{
  "d_model": 128,
  "n_head": 4,
  "head_dim": 32,
  "rope_fraction": 1.0,
  "decay_shape": "linear"
}
Each number is 128 + 24 x the weight over its row's rms, rounded and kept within 0 to 255. Layers, rows and columns count from 0. Numbers have three digits each. The size before them is the row's rms in percent of the matrix's.

# down: layer 12 MLP down (transposed), 320x128, rms 0.0731, rows 178-191, columns 64-127
# gate: layer 12 MLP gate, 320x128, rms 0.0737, rows 179-191, columns 64-127
# up: layer 12 MLP up, 320x128, rms 0.0732, rows 179-191, columns 64-127
down178 101:110117175156158127131116138137103102140093116105084162167150130090105105103129106191169159113127144141131120146135123068138097142134108119157127137153133152169121091095090109117115126156096115
gate179 102:162102101137123122130144077176197110153111099149128114126100072089153117162137112099119151118104122174135132140081132140140130111109148144120100130145126120106108079123123171104140117152126129
up179 103:107093130099149091165160121127149110169064141100122134126099090105179145133128113154119098136130123134138125161131128156122093107160110125120161152096127115132156111179103107145137137160134126
down179 097:091161129136112105134109140133149085153135120110167108143109095122115125124117138146121105134125118127087106116113139170129154133141090106119110095147135142099146137120087133099112125143137181
gate180 104:142094121112076157152145133140121140094134120149119114155132054188107134121143134155125148142155137137120115164137147153144140151177119113095147131159148042156120125094130129117159133152160137
up180 100:122185160153100130123119119150166140091098102097101120125161128107112112131095116141133160149137130131152109126131165126120126141138154127103188095086156152141106154157163119084110121118113116
down180 098:096096123135117114111107111106138124138158105120161085130149120136106160102141136153112123123121124145080144111164103144144161162105105111121145121150188123132125123122134173134157113126160137
gate181 101:134119102100148154144159150144135146118116077164127152117189135141146105158129152087118128106148128139121149114092101101123148129132134150147173133137115158136125126115106115150174122153113116
up181 098:077145134123128095089112124128143134139167107108114132151186116144107147116115086158149136113165111129157114117155124103155132104053094126114112138135120142141125076119137146124111125103140151
down181 096:193161173178138130159149112121137172172162128134137120123120157150127105156106110142121116148153180141112155147158127122112137111105108150144138143124143108123172123130163096126103120141111126
gate182 098:146103106083095139082130129110135090143121149137141123149139113136153098079083139135131100105113143138129136104109159125136115099145123115175121177156150148136066153108129138113147149157095143
up182 104:137116122114168104097165162071152114148157122105160108160150120150086110161137142162160162178076118140113084129114090139167127123131131138123103139112130137130086121124132163137133121135168089
down182 100:171092134097154115139140154164155171105124137163105158143134197130134125097092110150118072130143106135135164107161108169158131161150138120125098136132134108138129136102125155100099124139113141
gate183 096:119117121144075143161150128156119147133103162124170115112170138114106181176149166096151095138148098113129105143159160109133111090131113162112106128111115098143179139114131090104158172137177155
up183 093:151118100134104154105140085148163132112062146125134140121121086113111131147103107122135115170082113146129122155138139135143160116122173149144106121126153139097124057156099135124154117114092152
down183 095:087139144112142163145108138110125110119121100148106144147115155172138087129123112090137110114125116118167111117095130141099117149144129154153132144093116165103092160093119120110135124165072106
gate184 098:166126121156153097069116133136104161104131183114121087145127092157104128119139186106143130122124112137104144076140155113106160123141123161129139103111122123114177149128148133151134148134155109
up184 097:111120143139153117159143158090138141126133102139136167171119127086145146091115177063145108110133131134146126138123108099133145118111092129125108109130165123082119144125129127135120121164103148
down184 100:089156124126094157164148136153080118143141131161111130145147127133143146112143105161162078154114083141134153123112085183090126174097122133115131138125172099131101105123113133121123100090111163
gate185 096:166141145146156188121152134124046188102135122134122121154149131129110127094154117113132116138159134137128098075137107173119112113128156109119159063126130095157149098110156077150117156118144097
up185 095:152148077053154130158134131126143116134132140125101151138134108077107133175100093119141157127102118111122128170093141128104103154154145123120092157136140118115141149103086101166186131127138141
down185 096:138129118092141084177143144088171125113127100136176141115122165146136153123130119121090096133167110152151169131123101113133078135128124144120124128158132116149116152187097149112100107122106172
gate186 093:123140139127145116121093153149118138137163115144131090088123131138123144119110133163112134136149148110137117133137155109102168121110173116090112121122117149152088119123149137134105172103154149
up186 096:128114102106151101143143118128119103126099172132123160131119114130126151099186160140083123083130121150093114098131155132115117140076131142144152143114146140139146169175107091130173102170134138
down186 095:097120130137118137168152125149157162050150135111118114136099110162137143163155105097129119093161151112129128083096120101107114143110172126149166146110143148130128149157103111108125118133132148
gate187 089:125113127118081133124150169163066153159121135153119140136130134108115145162109127134133119149128120147175162118181161091150080127147163106127117148185161099103143110106171146108141110120160113
up187 096:123159122136154149146152167164124159149128141098148172110121108126120124169104120157149139126128174151117161115127106104142130125160113121144129121162157064110108152156165168144157133106170137
down187 089:167091156125164128105152151110128170142158095116129092113158087163097117136127135121086124078156116078105138167144108136121144155127117131158153126126150146139139121107139116120099157121165164
gate188 094:153145136124143140097172095110120094140134075077136150094110106113147103147107132156202095094114126133154168160133124144137155126158159083111150111110133099118153114112151155130100118101157110
up188 091:104146157130084161177154127104106129132144143129129131132148132077115116161125105133137129155158105088107096118135173128074143107125124112171161128150158119151112129153102115154121145087097124
down188 096:084135130112112165120163134136126106134124127130129185150134152121164123168167136132146107100119121091116110139090170138143155161156178127132158129124113126140088132129122117131114137113082116
gate189 100:114082112164098120122157144137150079099172097142143180116094111127110093113091085128123114105089122159102122135129089130141131144134132176136074124134141105140178166105137128127130132109111115
up189 108:122133122151112140118103137149134104144106105174134159140112126151145092154132160106145160133130137126116083139113156094106130129105124125127063191176158118151136167119131116089121141150112118
down189 101:082147159158165104178098124131100172099153158117128151109140163115131171172135152098115144131131152093128121143126146134119126139113127094085098144148133117163112133116146158158138135095163111
gate190 101:134139132101106122153134120111141155137149131131165142131100117153156140135128168112131142104148093146105160103159119122095162104083095096124117105151140093114140115136120168122105146096129097
up190 102:124123118113172134159124106137132138163110183138151151136133134140147074105165117149101115109128091141132121132135085137076117095101108127132141130139157116123148111125095175078181097109115129
down190 103:114103129103134126139147094143124142109134110159108099144140112092138091128173169169124131165145084109157089149119078146085102082105155124119093091115185103127150132140082139102101124087122102
gate191 086:133141130109120139108127139129137103120075160128140146137123069135126153126138128165129132144085142108183125185120107114133111096125121120133132093109151135098170161102129124163107135149134139
up191 093:071131081146112124119120113130133112122139097110162105122109114160135135137153130150133122141168140155133158107133114171110094120137093136145096167118060140110104131149149137132159144123164086
down191 096:121144085159097143121163158092111123135079149124116134143155104160155142110137112108102110166136150157130108127122135103097112103086084109129146169167095105159135173077174130150122118174188131